{
  "num_hidden_layers": 9,
  "hidden_size": 320,
  "num_attention_heads": 5,
  "num_key_value_heads": 1,
  "head_dim": 64,
  "intermediate_size": 1600,
  "vocab_size": 2886,
  "hidden_act": "tanh_gelu",
  "norm": "rmsnorm",
  "norm_place": "pre",
  "norm_eps": 1e-05,
  "positions": "rope",
  "rope_theta": 1000000.0,
  "rope_fraction": 1.0,
  "qk_norm": false,
  "attn_scale": 0.125,
  "bias": "none",
  "tie_word_embeddings": false,
  "parallel_block": false,
  "init": "uniform",
  "init_std_qkv": 0.0267,
  "init_std_o": 0.0267,
  "init_std_up": 0.0267,
  "init_std_down": 0.0,
  "optimizer": "muon_variant",
  "learning_rate": 0.0065,
  "lr_mult_qkv": 0.5,
  "beta1": 0.95,
  "lr_head": 0.00967,
  "max_grad_norm": 1.0,
  "warmup_steps": 200,
  "schedule": "wsd",
  "decay_fraction": 0.621,
  "decay_shape": "linear",
  "final_lr_fraction": 0.0,
  "batch_tokens": 65536,
  "max_seq_len": 1024,
  "doc_mask": true,
  "z_loss": 0.0001,
  "train_tokens": 228100000,
  "max_steps": 3481,
  "dataset": "wikipedia_en"
}
Each number is 200 + 40 x the weight over its row's rms, rounded and kept within 0 to 999. Layers, rows and columns count from 0. The size before them is the row's rms in percent of the matrix's.

# up: layer 3 MLP up, 1600x320, rms 0.0733, rows 1334-1386, columns 256-319
# down: layer 3 MLP down (transposed), 1600x320, rms 0.0308, rows 1334-1385, columns 256-319
up1334,099,167,145,175,163,220,192,172,223,212,211,202,232,179,179,226,187,258,207,170,247,246,244,213,293,200,327,299,178,213,261,192,227,184,250,226,212,138,180,164,206,224,244,209,194,223,231,173,230,157,135,254,204,192,151,197,216,203,178,167,222,213,273,205,132
down1334,094,256,281,219,249,152,291,252,221,190,181,220,194,176,257,194,196,107,274,222,137,169,150,214,129,218,58,141,296,147,232,242,197,208,185,208,195,260,220,242,184,173,197,202,198,174,191,160,174,181,196,181,209,226,249,208,191,156,199,191,235,186,141,223,191
up1335,101,230,168,173,284,190,199,206,257,215,257,206,186,173,155,164,213,263,150,210,170,164,195,232,230,112,184,137,250,258,162,157,224,294,248,239,192,208,276,191,189,223,121,142,165,262,192,151,240,187,219,273,249,205,254,232,155,136,189,234,168,190,222,126,222
down1335,107,220,190,183,177,202,223,228,134,155,240,175,241,171,200,163,204,143,304,239,220,202,225,185,126,223,183,226,273,174,193,206,180,185,273,246,233,201,171,190,183,173,219,290,236,122,243,261,146,207,200,216,139,175,172,161,237,194,172,171,153,249,131,241,98
up1336,103,177,248,240,198,218,175,265,202,162,210,215,184,238,200,224,244,248,248,224,87,216,290,197,234,222,200,201,231,172,144,168,154,221,202,250,216,257,167,172,174,240,294,243,168,213,131,212,205,255,208,226,173,176,220,218,234,205,203,186,208,139,203,203,182
down1336,101,211,220,172,227,224,231,178,212,259,237,195,197,130,266,248,178,140,188,154,279,194,148,174,192,238,279,213,171,251,231,229,248,197,179,182,226,169,202,227,196,214,139,185,160,151,284,164,195,161,150,227,256,214,223,204,155,176,207,211,203,238,183,198,215
up1337,099,200,178,188,215,240,192,152,160,220,268,123,173,135,184,196,259,217,194,230,177,169,219,157,229,239,169,204,183,176,216,169,207,177,240,179,228,269,173,258,258,128,133,221,151,204,258,144,220,178,224,268,262,147,170,181,170,300,184,187,189,281,202,203,232
down1337,096,155,184,191,170,173,212,256,245,196,138,263,204,220,260,238,182,241,246,166,207,210,204,225,169,205,196,245,198,198,180,195,175,268,222,177,195,112,184,143,172,274,262,166,206,253,114,216,171,164,181,180,102,219,219,202,266,117,257,235,200,133,163,174,176
up1338,099,263,221,197,218,186,216,184,194,163,190,174,154,232,197,201,254,116,194,128,280,121,212,191,179,241,270,176,233,159,104,222,235,218,174,266,177,207,291,252,297,229,242,184,205,129,245,165,219,166,160,236,259,146,154,105,214,165,204,154,225,153,200,189,239
down1338,102,223,171,223,132,197,177,170,175,216,234,255,251,206,179,230,148,276,160,195,160,258,195,220,238,177,168,278,158,169,251,195,192,161,172,136,232,235,171,194,175,131,197,212,217,259,133,256,248,218,243,173,156,238,200,211,221,247,259,202,200,233,242,248,176
up1339,102,139,219,211,200,169,177,209,235,205,164,164,173,260,244,124,197,216,158,187,107,186,197,259,231,274,185,206,166,171,230,170,229,231,181,203,189,245,187,192,192,232,198,152,227,207,264,210,147,227,199,142,241,179,213,195,172,162,197,255,286,220,166,144,252
down1339,097,165,179,160,205,234,251,205,117,168,231,285,224,137,178,245,253,189,237,207,250,185,215,195,193,138,208,209,172,211,116,170,163,138,273,192,216,129,221,204,208,216,240,213,201,152,165,161,258,180,172,269,131,185,239,189,176,187,155,213,80,161,208,267,236
up1340,098,209,220,173,161,183,196,264,273,192,185,201,130,210,189,168,201,233,99,226,184,199,247,170,221,244,149,186,228,183,202,140,203,292,163,207,190,135,265,162,196,242,176,245,227,235,256,191,170,232,214,224,252,255,194,146,221,204,225,198,165,139,180,211,157
down1340,103,212,255,229,246,266,157,171,147,225,179,150,194,143,220,278,192,126,277,237,218,132,200,223,241,172,246,222,201,220,188,278,213,126,180,269,198,238,102,276,223,140,221,79,221,152,166,213,219,169,146,193,161,239,204,275,205,221,166,185,210,238,241,165,233
up1341,105,160,158,207,215,203,177,239,206,224,159,203,223,282,171,145,158,170,159,161,224,213,188,188,214,181,232,206,169,113,157,280,190,176,148,188,163,193,194,215,134,194,240,128,221,207,198,171,233,191,295,204,198,200,186,185,158,108,192,207,231,201,215,152,232
down1341,098,197,233,170,152,226,214,164,175,147,216,255,248,178,214,239,255,272,214,170,200,153,241,208,169,250,156,140,246,243,220,145,188,239,227,204,234,180,216,106,271,197,140,228,194,212,191,237,159,184,103,168,147,195,155,195,227,230,241,185,189,247,200,197,235
up1342,104,168,170,270,233,110,157,191,192,167,247,95,187,187,179,255,159,184,214,196,239,209,260,293,215,215,200,247,189,161,204,269,141,228,178,217,93,215,231,251,205,186,227,170,251,189,173,197,241,226,280,214,254,164,149,184,141,166,199,223,124,140,276,247,167
down1342,102,303,239,173,172,316,245,190,164,228,171,304,210,238,201,151,221,239,142,171,180,195,177,157,225,219,168,187,206,235,240,127,255,197,175,179,286,227,165,146,206,192,117,184,167,200,238,208,181,185,123,212,164,205,231,222,182,173,177,188,228,249,145,181,226
up1343,099,287,157,191,212,226,230,187,195,270,210,210,206,76,158,180,220,152,237,161,230,186,134,238,173,271,178,136,182,166,170,199,161,243,179,203,176,241,263,226,238,259,252,293,158,142,174,227,214,164,232,206,136,164,235,216,227,335,235,161,200,183,187,207,211
down1343,100,135,237,165,198,229,192,180,197,232,177,163,237,224,229,221,268,208,190,263,186,223,240,271,226,164,179,256,202,257,229,230,191,146,186,183,240,180,172,118,244,191,185,180,213,232,248,204,169,228,135,181,300,205,178,179,154,105,183,215,241,268,160,268,165
up1344,098,213,214,185,216,207,208,219,144,187,212,189,136,183,186,188,223,261,259,224,200,202,229,178,198,244,223,227,243,185,200,234,253,236,168,139,216,210,233,224,170,226,123,248,208,183,137,183,123,236,216,187,228,277,158,258,182,188,128,180,207,237,241,189,169
down1344,102,205,212,197,146,169,152,167,259,211,165,192,240,263,172,216,189,181,115,142,194,214,178,243,192,120,167,130,133,197,205,176,218,199,234,213,219,167,169,215,192,232,318,165,215,200,246,254,237,146,184,215,202,226,224,268,227,147,252,185,238,175,108,202,187
up1345,092,196,214,218,251,211,204,207,227,213,151,228,216,234,177,239,209,244,217,153,202,156,163,153,188,183,232,219,176,219,287,185,169,209,203,184,173,163,188,159,261,166,228,198,179,208,141,231,199,218,179,177,211,200,258,206,171,210,269,230,209,209,239,226,266
down1345,093,195,124,166,166,159,202,236,249,171,244,170,216,166,211,191,208,152,204,235,170,210,219,298,189,201,225,222,207,187,135,232,229,194,208,178,248,202,203,227,158,248,185,242,200,122,233,87,187,157,218,234,201,197,172,169,223,182,116,181,138,162,177,170,176
up1346,098,245,208,111,162,188,155,225,175,118,246,189,240,176,168,207,205,165,233,166,161,186,189,135,157,190,192,222,198,183,245,190,212,175,150,163,284,219,227,169,193,219,194,216,173,175,223,156,176,120,214,215,152,151,224,144,134,166,239,199,277,219,230,185,134
down1346,091,166,161,245,218,232,222,163,202,257,98,212,203,226,223,180,186,188,169,171,233,191,194,259,215,213,153,175,187,182,187,191,212,255,229,197,117,201,223,266,193,187,185,150,257,190,164,252,229,246,227,215,250,265,151,210,220,192,168,182,127,172,175,202,282
up1347,098,207,281,176,155,145,202,222,190,217,238,179,204,186,295,159,203,271,202,158,229,185,218,219,168,194,250,215,210,170,243,244,230,205,213,218,276,221,176,244,212,270,151,233,161,260,164,141,251,212,146,157,223,187,201,216,207,241,226,174,185,237,169,249,275
down1347,092,156,126,231,278,264,223,140,206,224,177,225,247,153,120,230,196,106,212,217,187,252,147,173,232,140,151,199,214,232,176,184,147,196,184,203,116,171,273,167,170,141,224,223,200,133,218,238,151,209,253,242,204,199,156,112,206,120,168,193,142,213,195,160,111
up1348,099,230,199,205,220,232,155,215,162,250,178,146,223,170,166,209,165,171,210,176,230,202,205,220,187,280,190,159,216,165,153,189,119,196,215,193,215,215,252,254,187,241,156,151,160,173,175,158,201,151,199,153,161,188,248,205,124,234,194,244,224,215,148,223,151
down1348,100,127,187,166,199,141,296,217,215,113,226,264,179,244,267,191,270,212,193,252,127,191,151,216,239,108,216,208,223,223,227,154,239,163,177,214,218,226,198,138,230,172,162,262,216,216,210,220,179,217,241,256,256,194,181,185,288,165,204,191,238,210,213,182,188
up1349,099,199,155,193,201,186,159,214,202,259,177,229,159,184,129,216,170,194,196,148,229,163,192,145,254,230,188,215,158,270,197,184,179,142,167,181,161,181,172,203,150,182,184,163,256,187,159,223,168,253,194,179,193,143,187,211,161,275,189,224,182,203,146,194,158
down1349,102,213,227,130,164,164,205,154,163,148,178,128,244,173,244,190,252,191,181,247,271,221,171,229,174,133,180,236,293,152,153,258,228,208,208,267,214,223,189,211,253,178,201,210,194,225,219,230,223,228,177,217,214,200,228,220,171,119,256,158,186,212,170,235,277
up1350,102,199,218,167,188,204,181,167,220,167,176,180,234,152,114,184,215,252,146,200,189,200,241,202,165,195,265,233,226,210,234,181,228,241,178,175,223,195,241,245,261,211,211,172,133,170,192,210,265,245,237,206,296,303,176,183,223,125,141,225,198,227,281,199,195
down1350,101,162,182,182,206,232,240,239,218,186,187,221,166,227,180,239,193,221,261,182,174,202,193,157,262,231,106,176,121,128,195,220,246,209,227,238,204,256,201,214,192,188,270,225,198,248,121,242,141,230,179,277,130,164,188,214,156,243,243,221,210,238,133,237,197
up1351,108,185,145,166,208,212,253,168,274,186,183,222,225,244,127,180,235,164,147,212,204,154,278,166,169,164,173,210,181,189,218,195,183,113,207,151,163,179,171,207,208,219,196,194,240,185,146,204,154,210,165,167,266,227,244,199,241,170,239,148,281,218,220,250,154
down1351,104,235,243,201,155,163,172,219,156,250,239,149,229,116,263,130,181,269,263,192,172,242,174,237,172,258,231,211,206,228,180,244,206,280,241,231,276,207,190,173,222,166,234,180,147,170,241,249,224,131,239,178,93,160,172,151,193,248,174,248,120,209,206,120,256
up1352,106,129,153,118,178,258,262,159,208,195,121,270,212,243,216,192,176,255,174,208,131,197,180,236,174,279,240,211,247,171,209,222,188,174,175,212,198,230,251,152,197,203,261,336,181,236,216,163,162,203,281,179,119,203,210,193,192,187,173,220,216,141,269,239,209
down1352,123,212,162,274,126,213,226,221,262,248,217,223,193,189,224,204,235,193,217,233,166,226,222,279,236,225,248,161,313,152,253,242,253,147,232,193,243,220,237,208,257,197,151,233,167,146,148,225,226,242,216,202,156,198,274,173,199,220,174,161,200,227,180,231,153
up1353,102,190,268,189,220,269,276,213,174,166,189,165,225,227,181,194,236,163,191,247,188,268,174,229,186,235,153,205,222,82,170,202,201,237,276,228,201,133,148,225,193,150,108,148,180,133,200,194,137,241,205,197,200,206,159,210,205,210,180,178,227,192,175,221,211
down1353,101,212,119,201,162,174,130,204,251,196,238,272,144,199,220,204,137,230,237,162,261,205,229,185,154,144,217,218,200,298,219,218,220,168,143,237,236,214,164,173,194,287,242,271,174,309,211,238,245,165,179,180,226,163,250,167,243,195,112,184,210,206,213,196,180
up1354,094,163,153,210,235,179,213,264,159,215,251,157,240,231,222,234,230,220,189,230,162,219,192,217,241,139,175,178,263,218,185,239,216,175,192,227,152,208,151,215,237,170,190,156,232,220,231,118,204,236,214,253,155,115,213,224,243,302,169,248,253,209,202,148,194
down1354,100,245,207,194,179,218,211,145,196,207,200,245,234,202,175,189,211,255,261,186,268,159,195,196,146,164,276,220,247,179,295,209,154,210,248,161,181,259,158,227,192,214,198,199,164,143,120,221,234,232,174,168,252,220,188,296,154,159,227,207,160,150,208,220,186
up1355,093,195,175,129,258,263,202,188,219,196,199,195,176,164,148,264,185,190,225,194,185,238,191,133,155,152,163,207,209,230,136,198,196,214,137,84,194,197,204,194,184,144,182,225,101,207,180,195,268,239,218,160,265,192,202,131,174,284,164,180,186,240,164,228,180
down1355,099,171,126,181,124,140,230,282,182,191,232,201,213,222,240,108,221,178,174,143,263,101,206,266,228,205,220,173,204,173,261,205,183,159,268,295,188,162,192,245,186,198,152,183,280,176,193,176,96,161,147,265,192,154,170,299,216,133,248,242,247,210,178,130,224
up1356,103,255,135,230,208,210,192,206,222,193,152,195,175,160,191,182,257,198,202,163,190,144,284,227,168,178,198,233,211,195,221,200,212,231,154,148,201,140,192,233,194,146,150,218,243,201,189,252,243,197,251,214,157,275,160,287,127,206,171,226,139,187,218,164,194
down1356,106,166,240,157,211,185,184,231,217,169,240,282,302,227,182,225,141,181,233,271,190,160,148,258,209,147,181,199,209,230,210,196,224,281,245,281,261,207,291,200,168,194,232,239,209,245,184,191,221,188,152,226,203,153,266,101,242,199,198,199,212,166,240,207,204
up1357,098,246,260,231,226,300,119,161,161,188,153,230,222,235,225,262,222,281,182,191,173,174,184,186,225,194,180,219,231,154,199,189,200,221,147,209,205,200,258,197,162,191,179,212,186,211,133,142,241,189,238,103,233,123,155,185,283,232,133,153,243,101,225,241,178
down1357,101,187,192,160,227,118,278,289,223,226,189,158,131,105,222,134,246,173,252,211,218,239,161,240,149,275,202,183,176,218,192,213,198,201,254,192,226,190,176,189,196,194,238,156,209,218,197,227,186,167,169,262,210,235,257,233,169,208,238,292,191,242,188,138,215
up1358,101,159,257,136,185,162,175,228,206,211,130,171,262,203,187,203,215,186,257,131,248,298,195,220,155,211,188,244,238,146,165,129,181,151,160,188,218,214,206,295,117,205,244,222,236,228,154,149,188,162,203,193,146,214,174,193,202,155,198,176,155,290,152,211,191
down1358,103,287,195,223,240,187,242,210,159,202,253,237,138,209,188,210,164,227,194,248,196,119,214,174,155,230,128,166,143,231,223,262,198,264,253,193,190,196,218,123,220,230,153,203,204,100,233,220,191,232,230,233,234,226,269,157,247,268,203,250,237,94,203,183,175
up1359,094,204,223,214,193,174,188,226,285,187,213,232,167,280,220,188,204,231,180,253,216,250,214,223,270,180,225,266,168,248,208,199,125,249,134,233,215,180,175,243,245,162,157,238,139,189,150,209,137,215,206,275,227,146,226,222,213,188,166,265,236,271,238,235,218
down1359,091,244,170,140,185,191,268,203,113,198,176,175,219,189,181,228,196,172,219,182,227,132,211,101,213,270,109,113,174,156,190,228,202,129,234,218,232,233,258,234,218,236,220,185,284,299,231,195,227,171,231,175,221,219,128,162,142,248,207,165,175,141,188,200,200
up1360,089,205,221,180,172,273,122,190,216,234,204,122,209,135,188,220,206,206,231,239,298,191,180,246,179,188,163,182,251,252,188,136,223,111,178,261,203,242,203,249,148,230,245,226,203,192,226,173,197,133,152,229,242,240,201,211,228,211,179,208,160,198,219,208,154
down1360,087,195,203,229,196,151,287,221,157,152,230,288,213,234,191,220,172,168,146,200,137,196,235,205,190,263,173,141,171,151,163,262,180,234,211,157,221,177,251,163,231,153,191,174,199,230,187,177,230,236,232,179,150,163,200,165,175,222,270,200,259,206,172,126,218
up1361,095,237,179,195,188,162,223,255,171,164,157,197,229,199,244,234,178,122,154,236,201,182,178,148,244,282,202,253,209,231,236,219,178,123,198,121,186,151,196,185,178,212,240,246,280,173,129,265,195,131,245,204,179,205,212,177,197,209,271,240,166,225,186,250,103
down1361,102,142,174,228,169,182,157,175,215,189,318,177,184,197,274,125,159,248,292,170,239,147,202,279,150,105,208,167,245,193,223,180,187,235,219,227,188,209,197,240,203,188,170,195,135,235,231,182,159,269,155,205,267,150,204,234,130,150,193,173,210,161,243,210,302
up1362,095,185,251,185,195,218,104,165,232,171,216,124,228,204,219,191,210,177,90,161,197,172,197,194,207,153,214,221,184,207,252,207,154,219,239,241,199,211,162,196,190,158,176,226,257,217,137,122,206,186,218,184,206,270,211,98,141,218,230,247,159,216,180,174,167
down1362,091,257,150,168,194,214,281,166,155,171,206,231,173,214,181,246,182,170,295,246,211,233,185,206,185,257,166,166,175,199,155,181,255,185,213,118,141,139,236,234,202,271,231,204,160,149,243,315,192,181,185,187,181,115,176,263,216,142,235,170,244,207,219,231,236
up1363,098,206,172,224,274,205,204,152,217,158,169,200,139,208,191,257,218,251,212,252,184,176,191,207,199,179,237,184,176,154,216,252,152,165,193,195,125,293,162,175,197,108,232,236,203,224,241,275,240,169,186,177,172,159,179,142,189,240,189,190,140,213,226,181,213
down1363,097,193,183,224,152,173,195,204,157,202,187,174,257,188,191,154,159,175,237,172,207,241,205,236,154,199,144,204,221,300,177,153,221,215,177,210,244,202,202,183,237,230,137,136,210,265,210,123,133,294,214,121,237,253,190,216,243,160,183,304,188,205,156,223,199
up1364,104,227,209,271,123,112,175,216,167,156,214,253,188,251,147,152,221,169,124,222,205,141,208,213,205,219,200,201,257,245,306,224,198,161,238,183,185,204,135,190,217,215,208,116,170,216,128,179,176,193,238,204,234,104,218,200,160,190,182,183,191,195,198,181,205
down1364,096,201,201,150,312,253,189,197,202,208,185,176,167,147,251,262,250,205,266,224,167,284,123,228,210,154,194,196,169,143,98,219,201,264,149,182,194,202,216,198,176,229,183,270,253,151,222,237,230,203,203,184,130,255,190,227,246,222,211,189,258,253,239,250,230
up1365,107,234,159,218,222,236,271,146,204,135,284,150,181,241,175,248,220,208,256,208,219,159,160,192,226,143,176,193,179,183,188,233,210,218,240,226,135,264,181,116,203,280,239,200,194,222,171,160,224,131,262,253,145,152,181,175,257,203,204,235,297,186,170,156,228
down1365,104,143,231,180,238,202,154,243,196,249,149,288,180,182,217,164,107,211,164,204,173,259,286,179,187,258,226,257,243,212,206,180,185,172,201,198,249,158,221,198,241,164,167,197,165,208,222,233,192,282,160,188,225,197,250,166,149,182,202,177,134,228,173,241,205
up1366,101,245,220,175,240,217,208,115,194,161,189,152,171,206,167,294,196,196,156,204,146,181,226,93,155,193,203,203,136,110,201,198,175,154,176,250,303,115,260,195,198,232,219,202,135,225,180,190,138,96,264,191,258,192,224,268,201,147,211,171,267,267,271,215,215
down1366,101,126,164,174,188,250,163,281,240,212,219,176,182,136,194,139,211,175,236,220,165,242,210,231,245,202,150,198,190,260,114,201,248,202,246,135,126,283,139,228,216,195,259,191,245,185,273,236,242,282,171,170,180,193,172,130,219,227,134,174,183,132,201,199,191
up1367,098,160,126,208,221,256,186,194,187,196,216,235,239,209,231,222,201,209,238,211,276,217,216,145,235,225,252,155,165,134,168,147,238,220,170,259,229,257,193,196,222,206,150,215,200,207,191,197,210,167,116,225,149,246,172,281,210,294,153,233,200,171,146,292,224
down1367,094,239,255,246,227,164,148,173,238,180,202,194,204,198,192,231,182,168,152,185,180,231,163,231,164,241,155,273,237,258,156,227,160,150,185,138,173,181,222,226,125,146,262,175,146,195,231,164,171,232,246,205,296,200,208,180,201,104,247,206,175,240,196,175,162
up1368,100,219,242,192,218,260,265,212,310,109,167,207,208,176,184,180,177,184,266,172,220,186,201,177,135,245,242,259,148,197,225,92,183,148,210,177,197,221,132,202,181,207,137,271,151,228,198,231,195,271,157,148,152,229,256,186,289,220,184,233,245,219,118,195,288
down1368,099,191,157,236,175,154,175,211,58,266,247,257,149,215,213,202,205,254,106,227,186,222,165,222,258,176,113,191,256,248,174,342,194,256,171,198,181,175,212,192,205,161,215,166,230,139,187,178,194,149,221,205,203,226,121,200,133,224,176,172,154,204,298,251,189
up1369,097,152,199,156,192,212,200,183,222,207,255,116,250,243,245,219,231,198,222,222,225,215,139,274,146,197,205,224,220,175,231,173,177,210,168,265,222,195,180,186,215,149,229,159,178,148,166,247,181,192,229,206,226,131,141,229,151,264,177,166,179,215,289,115,141
down1369,100,269,205,201,254,196,233,260,179,182,140,260,119,139,163,190,203,237,172,166,228,205,218,169,230,181,222,133,196,169,117,173,217,140,233,130,210,164,179,196,151,205,193,251,248,244,260,216,207,201,144,150,191,218,274,181,256,120,193,213,197,202,200,230,212
up1370,108,172,190,159,206,245,216,169,190,216,182,216,174,243,270,237,189,153,280,159,223,187,234,197,161,209,166,208,168,126,146,182,199,191,178,192,163,189,217,286,180,209,160,215,216,148,201,148,125,165,162,212,243,154,149,235,142,225,188,229,195,193,194,185,212
down1370,106,145,227,202,197,198,156,221,186,148,265,193,113,204,147,141,253,176,230,233,217,173,217,182,246,235,204,231,227,262,152,182,153,222,253,171,206,213,230,183,249,165,197,183,259,208,222,213,152,223,209,200,240,132,287,195,309,143,185,182,138,177,179,208,193
up1371,099,248,197,206,224,222,146,136,214,198,147,228,224,241,176,180,122,228,148,230,244,170,174,192,250,193,180,190,179,178,209,178,232,165,197,239,249,205,153,170,139,220,168,199,210,185,198,217,210,243,264,242,249,120,258,200,186,198,104,179,237,164,184,251,185
down1371,099,141,147,192,160,179,236,233,155,189,215,204,161,179,187,242,238,183,167,215,133,254,218,212,125,224,230,207,201,254,215,228,175,243,216,132,143,193,235,227,242,225,249,189,161,214,180,192,147,175,168,124,136,264,168,182,222,191,287,210,175,217,247,185,236
up1372,095,191,184,203,191,192,286,129,145,205,187,180,231,203,193,249,251,161,220,194,141,145,190,191,153,235,198,134,291,191,229,229,174,240,206,153,121,230,197,174,205,220,200,216,152,262,190,182,192,199,200,206,236,210,188,272,188,272,251,217,161,266,223,181,141
down1372,097,205,238,203,192,254,182,228,200,179,186,254,199,155,189,173,221,238,171,280,264,196,213,156,166,136,267,208,123,225,218,244,118,225,238,262,232,289,193,174,213,233,241,219,244,152,185,256,164,212,181,223,236,262,169,190,130,220,244,227,208,208,145,272,220
up1373,096,174,208,268,203,231,219,185,128,170,132,206,130,247,162,216,233,205,231,162,240,150,248,219,246,191,208,164,207,192,237,226,137,154,187,155,231,180,198,221,160,131,184,223,156,193,239,199,247,243,234,224,237,162,177,163,124,199,209,266,93,257,197,202,204
down1373,094,217,123,71,104,188,232,239,212,253,211,241,234,144,202,203,178,180,200,240,197,212,155,185,174,221,165,297,150,190,153,130,287,163,162,178,144,261,169,208,195,254,202,175,195,187,179,183,197,128,188,193,135,292,191,173,237,165,224,168,212,161,192,158,219
up1374,108,126,174,165,232,275,183,254,129,197,186,246,218,116,174,171,225,210,160,260,283,224,267,153,131,259,225,223,237,207,278,174,145,174,186,209,220,185,241,215,209,222,211,183,210,185,106,232,210,190,176,181,206,177,147,220,238,179,239,189,154,230,146,190,253
down1374,103,294,272,180,111,162,187,233,259,186,225,117,174,309,212,216,255,243,178,201,181,172,140,290,241,174,186,146,137,247,144,224,267,224,226,244,164,157,116,244,185,233,195,197,171,244,276,254,220,186,273,209,187,214,209,215,169,190,215,223,197,152,231,178,207
up1375,094,180,173,161,235,244,213,192,216,257,218,202,161,185,199,283,197,178,164,186,238,220,203,132,115,221,164,189,197,133,78,172,255,148,255,264,100,233,267,174,189,122,243,191,273,243,207,235,130,237,211,195,132,248,186,229,193,125,176,207,204,240,202,218,274
down1375,095,174,256,262,154,175,177,183,215,176,208,235,219,276,218,145,180,189,209,191,159,197,228,239,275,162,234,213,193,234,307,269,123,203,138,172,298,163,135,255,184,261,143,212,117,166,144,177,233,188,221,204,255,212,212,164,202,290,207,232,155,174,210,131,190
up1376,093,263,213,154,219,193,160,162,231,174,258,132,165,166,174,206,212,184,235,133,183,178,229,147,223,121,219,166,190,142,264,217,169,196,158,175,153,237,249,225,201,266,216,211,206,253,239,237,203,208,229,178,216,221,163,220,217,204,203,108,192,125,206,262,170
down1376,098,139,152,221,159,212,230,183,229,235,184,251,202,241,184,163,209,164,161,230,216,200,123,203,184,234,236,157,146,203,131,264,208,194,262,250,195,215,224,159,144,179,181,179,250,130,177,228,223,213,213,247,203,220,178,165,202,227,250,276,235,303,199,130,191
up1377,103,214,224,225,219,142,225,256,251,242,255,236,162,238,292,207,159,225,226,186,259,243,173,162,175,257,250,225,229,156,225,189,200,158,196,284,249,160,128,189,206,193,216,231,182,151,216,233,120,196,249,209,198,173,169,163,243,209,194,123,222,201,149,157,190
down1377,101,128,174,233,159,226,199,165,198,135,158,143,252,239,160,204,154,229,184,229,128,165,204,217,164,193,222,147,169,190,171,182,255,190,204,126,128,212,134,203,187,195,170,198,169,190,220,141,258,148,186,202,149,160,261,247,203,261,142,157,232,202,240,181,193
up1378,102,168,206,188,250,176,194,180,185,155,205,204,252,140,244,244,233,212,220,233,188,228,226,301,235,155,201,164,182,187,207,197,192,176,80,177,185,144,204,212,187,230,212,193,190,179,176,150,253,187,219,192,191,210,183,151,228,202,186,195,149,194,141,242,310
down1378,100,225,208,202,129,215,201,238,157,239,210,212,171,267,173,209,175,214,165,222,217,196,159,111,176,241,183,215,230,211,225,191,182,188,310,250,208,243,207,183,186,187,167,220,193,227,165,251,177,192,197,168,194,173,232,214,191,166,205,186,210,218,213,174,60
up1379,094,277,197,190,150,262,130,90,196,246,217,260,238,191,221,215,175,232,196,261,187,277,181,190,183,166,140,176,266,160,212,182,195,263,257,217,107,199,255,137,202,199,227,223,181,147,217,165,210,196,190,120,234,197,232,209,294,199,224,210,146,197,253,263,222
down1379,094,215,208,199,237,278,282,257,181,208,233,160,181,253,162,218,235,189,180,158,172,115,206,170,203,214,253,263,118,159,213,224,219,214,152,175,255,170,154,250,157,212,121,221,202,224,157,240,156,123,226,269,190,233,141,230,127,180,172,197,224,259,135,189,217
up1380,098,184,186,225,230,213,213,104,246,202,205,204,161,206,171,132,226,158,198,246,202,174,214,147,182,143,186,194,143,258,188,147,170,139,199,130,225,210,155,267,212,176,270,164,204,192,134,164,111,208,140,235,188,141,188,206,229,154,215,262,159,165,154,297,178
down1380,096,261,195,148,131,207,197,266,99,227,248,208,213,160,227,243,191,221,201,162,261,236,180,248,230,222,211,248,232,192,204,240,232,239,227,262,184,170,230,130,234,244,152,196,233,188,236,218,248,176,208,175,196,222,228,211,190,239,186,112,219,197,281,117,185
up1381,103,120,213,220,165,214,139,103,219,111,162,242,233,156,206,191,207,159,227,236,161,138,115,248,166,224,224,256,215,177,185,199,105,272,269,184,137,235,201,202,150,199,232,172,314,242,206,130,123,192,107,221,202,205,191,204,160,162,270,196,148,231,132,203,262
down1381,095,198,231,148,279,225,234,215,190,250,222,152,171,208,189,221,159,218,191,227,243,214,277,119,162,138,108,170,202,146,232,208,240,115,214,262,191,178,216,250,228,200,168,210,183,176,214,192,282,271,297,194,179,249,141,231,211,207,189,258,190,177,173,213,161
up1382,101,204,196,260,224,216,149,123,240,146,236,182,194,168,193,135,218,113,170,203,187,132,236,223,130,240,99,165,194,217,202,170,228,142,231,195,151,192,214,193,258,231,196,154,110,212,191,198,203,204,171,171,158,170,191,219,180,125,176,142,182,245,231,222,206
down1382,106,192,171,196,158,198,275,212,216,238,255,168,187,181,198,210,221,233,145,287,155,263,172,159,212,200,269,209,178,175,234,182,175,215,191,219,195,216,171,220,249,208,205,230,267,220,268,169,170,180,226,227,209,209,148,184,203,230,202,263,259,166,142,166,157
up1383,094,244,155,257,184,212,257,200,179,232,246,227,289,168,161,122,162,237,263,224,191,237,215,256,222,200,221,170,198,266,130,242,307,212,233,158,186,247,194,195,219,266,103,222,224,226,204,182,258,210,180,273,196,187,260,221,218,195,197,211,212,217,219,170,112
down1383,092,203,256,132,240,173,162,210,238,151,138,208,128,269,216,211,217,182,206,184,231,133,223,110,164,179,171,150,198,141,245,170,151,194,175,238,209,165,181,207,190,122,274,229,169,226,198,215,152,131,217,131,198,189,159,162,181,186,202,176,234,186,181,260,245
up1384,105,188,145,163,185,221,200,228,248,187,206,209,234,227,140,170,205,198,122,190,143,215,192,229,255,231,251,163,220,179,189,128,199,184,186,112,183,249,226,194,141,151,234,178,198,202,167,182,184,157,229,275,193,126,187,150,213,284,238,256,144,143,199,206,172
down1384,106,219,177,205,213,212,235,168,165,246,257,197,140,234,210,266,203,190,213,196,250,184,187,178,144,215,187,202,155,222,208,251,179,246,194,266,215,118,146,182,251,250,257,242,193,187,282,218,192,230,154,181,200,285,227,213,168,89,145,163,199,215,175,176,268
up1385,099,234,176,172,283,191,218,245,246,220,190,191,209,203,250,188,190,196,142,218,138,206,226,207,219,187,193,159,235,232,163,185,148,114,195,179,183,158,208,188,174,213,251,231,230,259,129,224,148,333,183,173,217,193,179,243,177,180,321,198,147,179,209,234,237
down1385,098,142,193,198,172,191,239,191,201,165,180,191,210,153,197,283,128,178,225,165,170,183,239,211,223,120,205,226,195,176,222,180,245,186,246,168,249,203,201,267,227,153,93,212,173,199,239,146,186,145,186,221,158,190,160,184,198,267,138,136,264,264,167,231,194
up1386,100,211,188,159,176,156,200,189,230,210,201,227,243,213,164,222,241,193,161,257,197,180,155,216,171,233,200,155,303,179,222,242,255,160,192,132,143,177,295,191,155,201,245,162,185,197,156,223,162,232,262,142,127,199,172,232,184,196,183,234,223,94,251,151,155